Weights of a small transformer language model.
Size: 25 layers, width 64, 1 head of 64, MLP 192 SwiGLU, vocabulary 31805.
Architecture: RMSNorm before each block, tied embeddings.
Training: 133M tokens, 4044 steps.
Each number is 128 + 24 x the weight over its row's rms, rounded and kept within 0 to 255. Layers, rows and columns count from 0. Numbers have three digits each. The size before them is the row's rms in percent of the matrix's.

# q: layer 14 attention query, 64x64, rms 0.13, rows 0-63, columns 0-63
# k: layer 14 attention key, 64x64, rms 0.135, rows 0-63, columns 0-63
# v: layer 14 attention value, 64x64, rms 0.17, rows 0-35, columns 0-63
# o: layer 14 attention output (transposed), 64x64, rms 0.169, rows 0-35, columns 0-63
q0 077:139095123106091124120189117134118131136129094118153137139149148113128117102164124163180104096125082144109077131142147116157115139182103129137126162158141112148142164157118143140082140136121130
k0 076:100119106142155129142109166187156098089144123146133107111121123137114133158140131107130150138091119107150122113154158136105150126085105098104106118121136127155120130132105137153090089087163061
q1 096:180100140098124099080149118141133154120093112132121075122164124099120109135078102125181101113152146148131161110111125101127137105123152125143126127097092132128090095132127171107144126147102116
k1 091:106175090142148166177121136094145137101130104146157143124099092125149122128158137122107134115124106127122121165130116151109122124146118154167139115160129080100134120106139095147085092122162181
q2 091:127178153117142106146180167078081117115089118131127145106109082158114169136146140129084116132126129125154140138142118146125099164114147152121151112140128174125144157111126080120107100126128142
k2 094:138101120113108112113143106162157136150135134099112146115133136122123157095112103124127143132155118137111102072149099092139111143103139092106135165151108094192099127168118146100180158142104118
q3 097:117126164108079081096155104102138097121123102162116111144165120113080151107136083107157141128163131142115122106135150126133102117132155112125137126151115124141169147159162126162119124082170103
k3 093:138096129101173143153103152153086135110129156138131119093129125129126109115155118138132088092103142145136127136120119185131177165143128150122094126140102174091120134122116129120053139156131126
q4 094:164111100119162143113108132125127139091122163134124072124166117106145112160091112150160097118149144142095158131129095110124139123096125119164123119097119130119122093113129157061172102156134147
k4 096:136154107159122101166141129075117134143103132112181181130118152124135145100120140164093089153110117144114122130108119116143145139153163130126143101124121152100099086136168100127166166126094148
q5 097:150138122157189134173111138135117117131142171095133120128104108101143128148149162122120135086125155135133141118165090138134149155100100168140113105113130158100104138128118102088142156183091143
k5 087:143134152102097111114126105138122106153151116133128123134149160123125167120132102140116122180164124112144100113108099069159120146124148068094140142129120131162078134163132163132181120120100118
q6 099:067106111140146139097095132107146119114160134094121129114109121168154129133202157154133150165099114124134128159153129129133104102147110132093102122173124076150144123133147151123109119139100141
k6 092:113122116146156115159095137159121136126151139104171145144174143153096166121102130120121132139130111133119099088108169103141149105109099148158155157080099127171110149166116144149155116090151145
q7 077:135128190124121080135114100149142099108142133105154172160136160123122125111152122115154120116137082118119117120115165065132138156106142135141129129170118136147145173149154138180138139132164113
k7 090:135119138177146190155140126122160120080138142134139161141110120106123155144139136115129101083169083147108130093155125170133134103100140146112107108119143083144113129130103109149108100147169110
q8 069:126114144123110163142167148140112117124110120109114099138204132137099140126125063134162156142127118090122148149078161151133102101114153098145093145160112140147150114117130131121125114164157099
k8 087:144123095120154097144167107124104141100127163104128162137079127095094119106125162146153109087118142123071101095154138135123153097129105108152116114127139143086106110090129091159103140137111135
q9 095:148145148112119164126142134137111110104107175144134090097124101131173136162109123113100084120139151142097174118113103098094139124095133093118136119114115131142153110110188147078163121141111136
k9 079:129124127162123142119125118113096099135134131105085129119102092106116118088180132130084096140106188133075153153115111133134089146123152117123112121164105151119126135147162114096120157129097171
q10 106:116091079155152102158098086172099087139133138080127146126141110108105110165105145127146154132182107098098142121130134119104121117153121168127129137132145117092139135123115148146128159156149090
k10 079:075123141181113156113163111120143121152146110153139121098107128168123116141106129103111135152084092111131153116101151132177133086131106123145099126098150116140087082097132123102096151119128107
q11 082:161165112115112142110074117142144130182163141182133121136140121121134144171112117134118130126123168137114155117137127122120157146149128108120123080094135152132128129077179121131181137135098094
k11 101:189137138106131109147139140150111100128134186111083140132124115128146149068100158179152113128175149152104116088128147143137102152084101095110138125120130146120129123125130130125122168139113146
q12 074:087099149157100134161151138127136099138127157102161078090117111102096116127119119102126140120143114102113121110131182179139163117153077129118127167125136116167107123118086130140152100149140132
k12 071:152108112136089150102129131103158160099167097112125140085090097167101100144111109128166112120085124143107162126122156116127155131151120160148109127089131104165163097124092114146119108139106142
q13 111:128151158138121149111128122102111099104149140181117130108151096145153120156144075124104142141156143142111131154132167134137148165108108120161117096117096108130170184106170127121171129162145143
k13 113:131144164130108103173136122127174109109102154086144110125108156092125147069117140163134093094154162131140117095127137103147134112116128098135110138137131138123134105142130134120045113098127113
q14 090:129151146131138123114133103146083168150170122128114152143123155060141082142142130118135115111159118115102100142161113113110146172095155151109169148148126133110110126108161075148154135108119146
k14 082:114133092123101088103150148105170115101098134122156093142154101126129126132089118115159158081150093127154125121136103136138106136135124167176107117083140146123117106126170130079124090130122103
q15 094:139103124141147115158111125139124093152150168096090126127174129161117116120125118152141161113112169104133141163148113191127107110123127104150120135123169100120133084133070089117137111145093138
k15 101:118097122144140079168124109144078096139121148128134138156087117106102138133096145143141130117139124135125109122121140123197184091124153172122132104139122151139112134163092150119126168134118088
q16 095:135192104113107125062111074128094123103159109162146169128136121136120125160140101150105142121157123121123145112131090093152134135122145142132109138123128130137127195104148165117143104144147139
k16 123:171161148076118105169119134144155146125116151114102150104104096102159139087121154175142103115156152145089100109151122161145154145131123095161140112147119151118140101130149152149097124098130145
q17 089:159138148125143179119136157117142121129083119147138106130129163147150137110133118107125077145095129157142156125077086092128132137103161080107133150136106144164117098103174141103143116093111125
k17 073:152146099141190162111095121137103172166124124115122144126141141119126096150161127121117130089134145135144168121161108097093087148125160119136139161150111088141153151137126112102140114122144188
q18 105:120136092141115136152135085133137114109130155104176074131132178131135139138124115127112080125130108120100148136083098122092111114149141154082126154111110100172118121152157138089147146131169105
k18 106:162120127130143187111147161129120134113142124169111113109146125158143158139145116085133097134124106105120189162111099118109130149086162100116108091110112127119114129123110127073098086114110147
q19 121:116147118137082163117156134102106119134159161160133134102110103083133130154137134073105125127166129123105140110119171132132163148104076191112137128118105129144137146103165101131151139102148133
k19 103:145164162129105099140149114122180142103094144108138087083143125126143164062108146150112110128110162126136150096144096091122147125139103084160118148155104125113127119150144121146104129093145133
q20 101:104112144116168055154118129134143130116134113070097152121138132154133100110104149174117151150110134127123093137150156137116088087163108099132130124121124096127113090159081146141102139125115136
k20 096:094074131149090135105120094130092108129154102133139127141117136111105088142121106110143182150136077116140096146137181154153134103133115152097137122093149135109112146124094114140135156150131085
q21 074:132141122149121124126081124134098099124193148128138163103097103120118139119138130087136131130126096123139134155116156113149149170151095132123084097143132106192096157099101165137131099138133153
k21 088:185127145070110125137140131132145164098104155118088129098113114112121135125111150123146105103142127156091118129128079154118128127080140098144132125179158140149142138146102130094104099103119174
q22 116:160109081113108132138127126126126164122135150095103153120137167128131083156124144158111115131105149165124155146095133151095133115115093139086140168152148135117055104135134093126170136136104125
k22 106:124116111169147125104171126120078139146132117119106096107132126141123156149111114114108139087138097116106142132143106090157142131151162168121114102113134084145121154183131128068086131146101107
q23 085:156121148106093153139188173114163147149101143163139180148104144116095137119122122110142100128106129132135114114102140163146152154140116118087119151104148127128081088094138114140123124094095149
k23 094:109098115121151115108100102128119101130160100115145122110094141139113115134131160105145126112102163113111155142196161105107194095160072139108138109146139143125103123150126094125096106127128148
q24 085:109108125163157137118167108101107057131149156152103135079154081138099080117180114138141148136129119120115110155149143136134117146114128146139134158132092140115154149121094126147133154099156126
k24 099:114118118121088089143178121122145125107127154127099156088111114111119153093109150134136120107133179125115133088137139132152146096135146094124129099160144122135156088154131153164068099091148118
q25 096:136136087130099169090128131132109097126116120131148060121156164130131131171160094147124111120162113093122147117102102088102147141117121152117136144147087148139155178116148130084148122132145129
k25 102:176167120114133155168138147138155148099088146139134098135120121146126155116141079124130080120142150148123170110120077134114107167116116074157122140131128148134126121121158116086131116113144177
q26 091:116145089134106127075089123142107158125145152156115160102081117118158138161123133080128111115124122139107143115108126109132172110099119144092138134146111112125076115086162166151167112118146124
k26 083:124145170099135129141093107129180132127076147105122094098139128151104142136119175159132101097113106141121121119075130105098091150109153093149113131131096134147149149140161096105141115108124167
q27 113:127113196120119100136181149113117151089080132166126136127156104130130128111150123132135112102117127096174103153135106147149109160092158083113113111148141152117122101116151114166112107130116157
k27 129:067113105119171130141123120115152100127162098130137167151076129137113120099130092128141169093101105120111096130170169138132138098151128159129130109142127110117084130151101121144120159139124085
q28 090:140106106138129161126162143172131117147123133150116115159090181190147127138150127145157102115110090109133133119086096096130149121074157135126122133127097160162110139115138110115158166141118105
k28 078:166162121113114146146109148139151128135085088142132100156150142158136161146140117154116079095158121140105168141075110108087117133122144117139144147130095121154135144094105082105160120138096139
q29 109:165121144115133099165113156131163188131096167137126133135128142123135127127122162162120090124091144124161125138159116177125118113129154104120119121118167129108098080143124073126121140125071129
k29 129:101091116151140130110116120122114078133152104107142138177093113133112127138151089139126180125127095130109101148147158128137133084130109174133141119132124100147110160163093139108150157171102088
q30 106:098112122134124124125055113137119127093131084089145110142107153165179110131143117138113149147159107124149108074104123120124113064134125124134118129163105151122138130128139180106107149147118118
k30 128:158151118104130160113122152129133151164118131152113096144172171133117138142129117137126092134125124136151160146114052118102104151112144096128107121109142151124130137107181113080141071122111151
q31 132:143132061110133120092078134166111112135105135110160075131110153124149112182120148134120114120145117111118143139083083121101140163113153151117101136111099128128134110107165114091143109149117135
k31 101:158148137086125152137095132145124165114117134130148084121135140184134158090145112140101077122123125136090147155081102121111106137096129136137147134148100172145161148136113121092104165148103116
q32 124:095073167129137140138113139136086106087128100150112128104128117130147106104135093110135148130167160106150089132154136135103126079080136100114140132155115115095139111177141136164098144150122116
k32 092:067101134117160151125127132145142113120150162130133183126130082103069131109102119103150146127130128135145082107139179139145114112121137121096135157098122109083126098144124135160156163132137113
q33 097:126111112114125112106126111144090072111153085140120125120129132159120135139160096151155184120127084120154128143100139115094100101124160127126130151178081159134109177122115142103109134152137102
k33 112:172148088109137162136119128186150129138114144137136081130145179139106106131142132156166090124151156123120165144105112162084128141121126077139117138110126134128159083121113106115129084116114136
q34 099:155136127148093162112126136153122154121122131138164095092174133148192131102126111124122115129143130151102145080125125119108135160092142121154090115145083135132130163116133155080145082155131150
k34 086:119156138111120135126121172124138145133096106124130104133135154172147126117124152158167106098120129126140130155134050135102134139100159117173100131142116145153114129122173125123111072093106085
q35 103:121109149131104154146161141120133102100097114159132090114118133110163129127123091092123133089171121065115129096117148105100128166115101142112150135137106114140111137053163104150132142144141132
k35 139:139115175128121125141159135121146120078119100148142115147146103143132117108126063112124139155159143138099119113185177138115122163131086148103133173120081115106126115118099107126090137120127149
q36 112:104113191127167110132150129128148148115086106129162139135147095131150113068122141129140151110122140144152101150155173145133075162124141090126113125136119119077140104164147121129111124109104153
k36 067:095137140101162101121114100146098131180150174132091123108110144118128138109076121114119137124120140118158136147122155128165130102082114116151112134102125158101098110175090168141165147146150118
q37 085:111133133134057164156129179179158103121122142154112104133115152123147139107142129151158135148156117153089135101127129183147161108109146121151120134169122156140134152097127163146120116144154115
k37 128:197158110131113128121127151121114143155110138096102105115127187150140139111127141166131101155127137136129177106127073150123165122129143119162118105154128163167125127077134132110150095111117124
q38 102:137145112162143118139140090118107147132180143083117139154125186099077097150089134128123128109085152140156124170148130153133155125114130130144169145107133127089146102137134101149164117095135136
k38 127:115125114143125120118169078095100148128131134143108168151136106106124100120105150118151169104163136136153082132139184135153124126148171161112150103122115106056117145144146145131132155139104134
q39 105:135097145074114099189129142115126124115134149137093172171159137159089111121163129143160143104113114111115125150134138119086104108095146120111136129152143140109114179176138116142146150153124118
k39 079:122066112150150120104072114181128061129149155113142121088102134117104096168171121120111115094113091098144111139133138124141108134118152142104106117120126139106117117122108116137114121134161100
q40 119:111123130148117122130055120115109120132149138104107120133115125094099115184124153137126139148177093123122103140154165125156154164137149186138127131101138138172121171108102115136113167133115108
k40 120:150112127108078142137107147083133128106138117157157160142130068094083149144107116151125118148174131119072118114151129141150167166136131125179140142115138107141126132146131166112139110124131164
q41 100:156084107127142110108119093116102141142174140104095168146116155141110113124113153151134139096129126147144142138084125145091106191130137168122102142092138132103117119122152081121166140131108088
k41 092:159136127132126116130069083153107102174124126160092137147137111085121105154141121125108115074135150107100100121114174120134150164109104176109155117121100122094112142159122113145137137140152111
q42 110:126149123129134130130175167107172129135091123118084100134123148151153154066119165137145111152121129152154163154110120113135130152144131149108136120103147085158137136139128131076099099112077120
k42 114:107139185125161101126130152096153103125125083125139150124162144143143125134113142124104130130124117133165108150173136109126143088120089124149101116098173125097102109179108105116131111179135089
q43 104:128131157122137107116133129098107100132093118174173131115095118113115131140129141135097113114136132119121111121163107192126103086122124117092143147158124149094118097137168116170095186147100106
k43 085:096101132128159110102115107178098120149175155085102128136113167117140141141117062148138096152113122156115146128137129135196122115119117102125180095139126148100112099134126131143130135126116137
q44 091:104149174139114147106162123147108114096156094151139095070112126112156144131132109101098077139164132135083107097135131087166143137142117129158120097161124118152130131125170142157131136142132153
k44 083:104151181118109157142113171081165150085116124136134172137135108132137133108097101149168117135146170150097136109155090128107114134163158107101144135138115128138142118092130130115100112091128163
q45 104:099087123156108145089145107120116148107147088139131107113079113102145119121109117093121134158164130131132120094070176132141120097150120162127110137121121106152123145124155182118078141124157129
k45 105:147145138103107123141171125105137176119132099132096145138166160156109136097105118125165144162170159159084134133125202116091127128111107146136138136139137126101165121167131111122111129126122161
q46 099:143156087110090132123130120084102141151131196133146135156175101113101124179101150131112124131120162125133170134130119161113128174135133151111140127083123120116124132101150081136155098136132131
k46 096:142129131154116075124135098147083129131137139154144131088127077096120131091095134105134113121128142122131139137159149116172154184152128183142129127115101104102092148110152136176106116116150120
q47 111:125124117159210133146139106131147153135172139121107114149143163117133106124139131171121152111089131144151120164117072134122134123106124110115133136096133127109129086151101077103178141134114114
k47 099:129135114133158141120132081124100124148127159160111141133114137098114115163161146136147138097154105116152113100094119130181094063109132096113111110115128123099083150139138114144185140158144105
q48 099:133081153151133130085117114161111093131104144132132103185109135157104122122123149146134106114135126107141103104109134123095145101155125117070119111140106165150151115148164115156150167141136069
k48 099:148113104120136139131137125162150122109160141153120155104126136126146140167145125133144085079074104141082121103158141138116115151105145149116122166097112109138077113141093101129185164139105132
q49 101:165140157130115097144156161153136154139118109140107157106144101148136108146077075122142138107120158092110183138100123141125098177145146127168153148115137113121140102111146097131139087136106153
k49 106:173156151168158070116115113133109120128138091135104106130146121118167143083106130113096123147138136115140173171122142119133152170118119120089138091099132169132119127076127132104122120136099153
q50 105:106178149085107118129149149122158112126137155153143100142153150117121110146136084154137152156137132138140151147161127075140123178133099116141124125145092120079168103134145096130128130131189132
k50 101:090156140116089114092119108137132102134130163098155138123107137127113139120109153135118129135098136094139150093114161127153116095167141134131132149073140190092127134097126135142110145095185097
q51 110:122161162135097105122125119142108142168121111167154095132178083097132130090080109113131173106155140133102171111129125111137100176127098115156138100128126140131122089093100136127137119128132155
k51 106:147120117135109110151155146100130164118132109194096095151135096140162163105101140099088155127129145123108131154129139131130142161163088100135100139092136141125111134079102126162145091100144140
q52 100:120117139116144120119111088126123111137116108126144111172143152115098167180092143126124128124179110079130152137127091114180113133143107094121111092078135155141146109088126151160160107132142134
k52 104:129122094115093132183135157137129147126137119177125177163154103115156148122111147115121143107136161125109133100179087125134126160151131143111129132120151090134153143072124131165126182125128151
q53 099:141117110137126118169132140119177098190140114153108155165123143142136116122156128146157175122126133125110131153171144114114139136084124143154108162095164158127145115150108098129161153110138074
k53 094:135095135109109078150096127146118063150115156114131110127139127108102117176143138139121148133107113094110118087074144107122132115109131096137145091087130116116136145095133121151163132116108072
q54 095:143150142104117111140155162155133127143115174173120139144124130115102092113126072137106141113119140144082151155161128138131128189126098113135158134129154173126153101121156090156151138100109156
k54 090:141096178156126083107165153125118118125119143111125153132082082106139142123149130095095098122107139126129167117100141142166154151153136115115157090116144180113097134090145123147158158144145127
q55 102:137162140120122166154164170137111098132121116163182113129119115144123121141120083144135119136149131140085123146137095117156130171129152074095105106157115125109158112168134116121107122186125149
k55 098:087135165136121130130099163150153119117152150141159148103119163129148134149095129139117073142117174107150148153105101129131144084115182092095149162138135157129109116127109125145133107105079118
q56 122:119092136140114165107178135135130081116118108142156105146131121107073112094137096133153125129128123119101137117087180141134178124151109151128106170131142107087119134125120126151158122139156077
k56 123:152121091157134102122137086123118155103135173116117144107144171107131122148150107165170132157147170117132114069144198144089137126143132117142116167135098141114132118108097130153134131139120143
q57 098:155122115146090161156142151111144175109160145136116167147088116118139105125121135098129148131139114117087143148093146155137138190105087138117148169130134080108092152143129121095161142128108137
k57 100:145148178157131096100132091147107115122118106131104130083108148118097121135149099133102123141218180135121119100162159104146162110109112111103135148139134141112132128147140138128123103133103151
q58 108:111098085180139108144132147130171112132115148071142152128100125081147129128104155131137115162118150117115124137148078135109096119134134149174139104100148096130171150109103098104096143133123115
k58 112:134100147134133102146112110135060094174167126103112137122172127118122133112119115154131122198145130120106113129109130107122152120120126130129107124111132110147158143116184148124142152141185079
q59 100:118137128116154111098115113153151143109122141077094129086102149097108128109110149129110110138108103133149118118205155146088129147166144158132147111153108144113106087109109140121119128111136188
k59 099:114135158129105131090125109097120127157135130082120130144106126136168140153109162102086119146122095136139136140115150143171112143143109173132136099127101158145167139136113151057127157161170151
q60 101:155151112126118121150142142146109100136118154131100116096146146134119145132100091139143112095086132109129157149146069144117080182121164108142141117118132113114145123105133076088141144145075155
k60 106:132123162176137126156111137138148065115130115124129133170103116134164128108125120147092096113126139091173110171124119142153132154114143155058129093134134100128148137090126132156141132119152094
q61 096:150129141137089111126097137113121137154148149144139180135125148132117130066103177147111127142123172129099154159154095150158152113109133140128093117164171133133156096143157090154119163135125144
k61 097:095090132145131074116114113124134126160159154137104167142141106141074135119108147119123114115126105139111138129149111105151161131163135155106162104126135128166106129083170129175150079145126094
q62 101:130125120087164130130118140115130115110123157146106144162160154167121148163120114169094124136110142104190142121136136130202108099096149116141105100108128145106123124136157125167152130149146088
k62 098:127123095111144137101140110159136140145139161143136138147103157082100132123073147142146136087106103110158167105146104124133109165132147192134133097147180102142121141096118139139111144129155094
q63 094:126134154085100124133080085122134153114170111107153144113085129157124117158119137086103148123142118165131100118097163085134149129137063172140105110136108155145147155115133137142120138136124151
k63 095:150146143079057151131141148116137153120115141141141100152138086119116120117150135128116114121158120135111159133136111080086118128142122144123153172124124172144179150159138133116096156107134176
v0 101:130088144176174133127158136092106125125094151115126112137084140102115183159131161116157102094138139101137126114085130150105117129141127119131116057100131129139146115109110123149101139092122145
o0 108:116141120113081130150176102148115155122138130108136117103160085159153138139120089115113121129116113119088156135114086097103129176120171159087149127142150121140154130100129078115141082120117132
v1 090:173110119095138131148124091109137081120138134105145134101114104120126130102139134157128104092136110144079135164102069167120156126148126115112148132130083113115092161145136106117124184135154098
o1 088:128086125115167113123118155190128164110148154110132143121125106116082132160109108164134127114156139105139148138152104110143102140119111134163131177115119158154133135177122103130140076148131080
v2 087:141113099087168130113117154123150142129101144164150146103150114147113164171114105105170113124137140128163180087130149099117101125116131143124161142130121127146150169090137114106106140091084101
o2 078:099134131145120159164126128161088139083104122117127118170139121120110130136143140190069111114111114139151149126158109172129153138139145141100131119147100089087093127115123104131151097107172119
v3 110:123134111080128099099100092089116125134140130112116156142148117138150144148144136115143175134127133130064115075150119145069118118153137137133139167172124101139139124108155129077135112147146152
o3 110:107098155149143127109129120129129127112124118125126126169133136166106164125170088150128107109132085166187145137082140130135123070113126110080118140137104117119151131173124131139155120149155082
v4 095:152108109117153117138133160118147130108137121117084124141149153099140116120094135085133128122162108090150135149151130169106127082093118188140133120138141173138151087087104136125153088098134154
o4 098:106160146097150167121077123123135127120118138128104064156102136173138136117143118082128152137098109134120140137134146113115107146145113151117123123085132064127118139084109129104142074102127119
v5 096:148126120151115115135115085121098128122122096120122147137102116105134107175080149145134195118156155132136124098130133155150144119165089118156091097120132177086117122142094133141118167109141096
o5 106:132144168146060116101107136126114088135146139109141122088150067142117115154142108128157139128181081087123121122135137128133125119115143093124149141151161117124171169130143153141145106160127133
v6 087:156121112101133106137132157164104147153142142157114091135149130123146126125173170153088106109149105115112087175164126127096174119083144143119099156126129167149141117139168139100146140160130136
o6 083:119147138078195109139110111155123152127125087105124121138117162143121163130149101135147096136107182160145129104134090109137105156180163149138127157120121137119124139103118106099114148171112137
v7 104:080135138134119155138166177127126135148128078154158138108127112161115144114138101112142081124119062182114121157135097094090137101143150096124131147131123132134142132132166127123124157116164123
o7 095:152093137127146145156130107113153129118167128107100143139122132151126089113174154133092160127080146098130082140125094145141131121097177149107133150105144154122064143152117120145166138145099119
v8 104:162165115123134112123110094115123106167125162119183137109115112136094126139154099132123133130115116146100134137148118107083114131140158130165131128179139061116162176146137132139079125157122147
o8 082:064106120128152132122166124185136128097120150153166145122137121139126148099145111144113150108112151127096114110124122104140128098088144075133131153176087162097147103170141130145135140111123142
v9 099:134151123103145139152120135127137113160118092159171121118136129126098112106132121113114139151151081149098115118176133126106165125084152196157158187171107147147150130122154119124125145134139115
o9 115:101108118126190123111105076151103110107157146152130153147117118133098092107169131160122160093110172156133155141160155127133128101141108112153139163110113114094127189124142113137141112115122125
v10 099:073132128174141166100158159098152137133120150143116140183162113120133115143127095088146141129161126138135138115124114071140075103102123120143149108140099132119175116135120140108097124097111121
o10 089:129147139167129119153151122166149137172134102121121097111124125102135124054133145110148141114148124103087167151092160169140143147141130126095130146152112091115076134124163134133147108107116161
v11 115:131146100149161130093137112113145107113089085135177121084181144166100127142102092112116127150116140095158171107167136091147108127128092135147113114129154097132149138119114115140101111101116113
o11 132:146158136120104183174123131133146112103119145175150121169139121092128119096113112132110123099118112156136115112141143132138207122131136101127168135113143130105122134087149126169159136097168137
v12 093:116093104141104130149131136148131142083141160157143137141154108116124117148132112114135160139158151127127176130122098092148103092132155126087133120153111141136106082075109157064157124112096121
o12 095:128116112157111128086135129127156110161114150104100091169116152074153179081114125147128086129128148126108162154136122126115133171136098110111101154127109100142102145160109121120174109118137106
v13 089:057115122116117137136114096130148165141123160157119119153125122100127108084088116132156112120138142108142141098121123140148109136135064110149140126167121107105171162145144172164094121125150146
o13 090:141178161168164110128150149118132165116095104119076099103157123158150131113139130105132149125157148158156119152123166145155075125121118153099152143137090119133128107121128145151125125080144158
v14 093:137156160139128136109103109108151123126087151114165118149137127141158173135107148161138104133127081131143145098122158133165100132108122116106161138139115137115155154159140126169050140171150111
o14 096:083122097119123114151160140142113127131128095172169146081111111145072141138129116100115160112123158107128085102139137132154141080159141181083117128119116128135106149148144153116116144108136150
v15 100:159090137161136156147171146126169120155099117156118108117168098137110125115126172136117100111106134101142086135102137124187127137102117117148086112136112127108147105112068113122134115087135117
o15 104:148153131105141120130120151164119163129151116169095128091104108128111120130077143096135098130137117140148158122113104136108146177137102111148148125093162143167118141097181138129157106113122188
v16 094:169094091134183133180145173090133130139141099137112127107120138108129146115109122136124092139107108136126080116105115130112143134132150143107139109134110111139148095071132106109155163133149186
o16 094:119148141112168127135115135127118127116145163131091122147156111152165127143111137162125094095186140115128134136140086075106143172123118169110121120084175133119105112118131146108141127096080099
v17 098:133129131116139170129108178157161167151116180114107100140087119139116116102112174132125145126124128107170165116104178170155128115103139079108143128120134164137113132100105110140126139121100152
o17 093:147121138121103138106102101128113123127120087115119151099088091136139201170133180119083122132121145172138132118156104138165126129136125199133126111148122123126128127120138136086117112097118108
v18 102:137125152138152089112137129108060086090145133108083136141164144125179155138095128141081151126155140115127097085118141152117150134106118138129108117101159142111140109092119120084118134117105111
o18 110:130134147144128121129113162131118086109123112148186123137132097151116121123079140136143106122155105117112141137105158132094111166197110148115117109132128130088148146100128125135132125214118147
v19 099:083124139162131143111157118098131105109123104107120142132190138149148145103122107105117117141109105118140152097156105113118112119148108104081127139097181132169172154150141153115093080118134110
o19 084:130135133100122115164160133116158139162148121153152098159093134117135117136111176135100155136135099156134071158093194113131153116138121153117126137115129108103101086114143123150176132139164128
v20 100:189104113124119088124104125128094116127112173092106128142097121142156114177131137146159141097099159129128121171143120137122133162150142140168090092137149121130142170168106133123094109153136126
o20 101:073107146124105133138138148163159142119110108138158136076107137160138128113141110182142110145167111112130117078144112097115100116085157122147126112137100089149160085113111141101129126160120138
v21 096:124107075102141140131143160142153138154148113138113144141160094096124138150146142128125133141115116161131096158175161104109089091120135155124175184166094110143145146111125167102123134117123158
o21 104:066132143114193142158087122094154155175125128112112120114099146133143152090127153107116117150122112135165124122148115145114143127128132113097133165124129093092146145179146140108133119094160121
v22 100:126143130156107149101129129095190142109131153153145101159103145119127092108105133125139133134107165123144150159128144148180099109118119118156137129143089113082155129163104131163112179142088139
o22 096:152134134144142155128135111147083162166127107101126161132102102100102134101114134091178135151149128125118124070153143114155126137156117119091134124157147145157109156150155169141090115077112127
v23 108:125134149120117098107129115158111126150114180122144145113137098163110147174136101115142119122097142107110141098136142101101121143183092103145105103136155092146176172161160160120089129131129145
o23 106:125157137144092128153172162094133160115126123162157151150139124169163159108148132163139117144146141156132100132132119164127121081122170109108101097152109126122136065140141095158149144149132143
v24 102:139127141128097133127152097118140112124083133136160168118136128145095110149137149146151098101162104119153123141107129117189080145133093114156144080150090139089113132150153145184134137144117107
o24 100:141117130137124135127135120130093191098116134119140130118134105076113096141104113058152160098128174091109143133116086162128147109132153131108130158125127081150145136117089124129110130123159160
v25 108:140085116093124108167122120158131124127136148115112114128090096083090077139118143164181134145153160147153157159097114148128108120114113148129124124144148121105118155084132167141142079114116118
o25 102:113151155132102145072088089160117142101120159098092077088154148148136157133128116088107147147151139125149128151159118148102105150117112129157125117145097112154127118127140084127090098116145125
v26 097:142110153157118103127123129132089136119102148133151073141099150132136110147112152143118102119093173099161145099133140142169158174101127117184114113090179137116092103128107118126104134128104124
o26 099:142135128113079145144169119112148132115125125109124152092149133109155105118099115162145124115167155143116156092137112110159143147150124173149113064145131178123115158067135103126101135144135135
v27 120:186143127135092109140115090120127134157102176110138147101102120124139112147128168156123112074111123100129119147127159110136129169138125121138091085143168104091124132156104114167128090133111150
o27 111:107128162078121128109149155108151120100123099157142129100113097108143137155093096128133127099122132126083141126139080100141136085141144104142129107160108147187129072113149129112119134125126176
v28 095:162160133117126142102149121098131140118135109121068119119095126112151086143113120120122175099143157086110153121145119105121180156115109127174146093110141126145120109178112075139129123108156124
o28 099:167133180138075125126122140121112097156117117113131142139106127129122084125150077159154112097134090135092145139123105139174110121134133122170146124094108099156147094117177103097118136128111109
v29 098:104128162092147124084158201102133135146157137120122111133097121143162120115108124112134146128118111130079107098107152166118149097115170119153142151168145126104138127121116139127145159093113173
o29 096:117117111130130143152100092089125128170124090120126170123108093168107148119125131145145133108132103179122113132112126156131096147088113106049132095159122120137098159132143114144135106156098124
v30 089:119092129147137132146150151104080125194123136116109132106128117118145154134138135163174123102142131148112088113111135119074124137169122125060109142111116136119175130112166130163129108106138141
o30 096:117172141098137083108079096113114170099147090114160129117122135148145132130100126167096132184125125107134144174075100099087117156154145115126141152147125114130122108134130141143141121123112155
v31 079:120162128150136077104098129105132164084135136115133130107168118119193120112147138094119141144116101072117158121165093116124142111116108099129097163116123136126177092112122138131160126146147110
o31 085:175161109088141140101154167156130131135134116139107101145088179139121139104115088124156183134143108165110111154133140132151134146162135103090152128105110168111117114118125175118155113124139107
v32 099:118148134152166131080108145137150097131120159098146104167117134128106169107153129095143141147122152131070128111153115145096131121140130117166173119104109106136158148152141094120109149115169179
o32 101:101120105129149126170138146092122163105153160129159142116102103157170163106175081149121113132109118144121147120121158144190132117110110125108135158142125172127132108120153120146081112110104104
v33 101:160158115160114126140094084145145080102097168132157113119138155100109126156117126133121143119124123120133129130124148115123082106105105175158151107157108058142142114140116111163093098150131139
o33 099:091147107134138153141156181155140115121147129148146128155106127141120111094133087066115114105133163119104134136172138128101116095131089133146134132157136133147186128145118135153111146064119135
v34 100:158173103116106111139076109143143147130125127111142120086111165123179134172117110132134133102130077118103090159157151114113152093118146138167092144102114134099124116158130121153163141143119151
o34 120:117153152142170157161114162160122093154146113121139113125129132154141120147124070160162144122082130124123133121166111103151124073134140102134147115161135167130126142113065165143106148134127130
v35 106:145127103132109159149148149174147118138161147157141118137167121109102114110110109093117132146152148118159138163129150098142125074087115119139145117150124143074139143137072158105120121071133116
o35 117:094166143145151121148092150147184130146110137115104109147105120095111167099140140097121113157139121149092132112135153180124113133135087118146135174135125138132103156112135129120150122103092192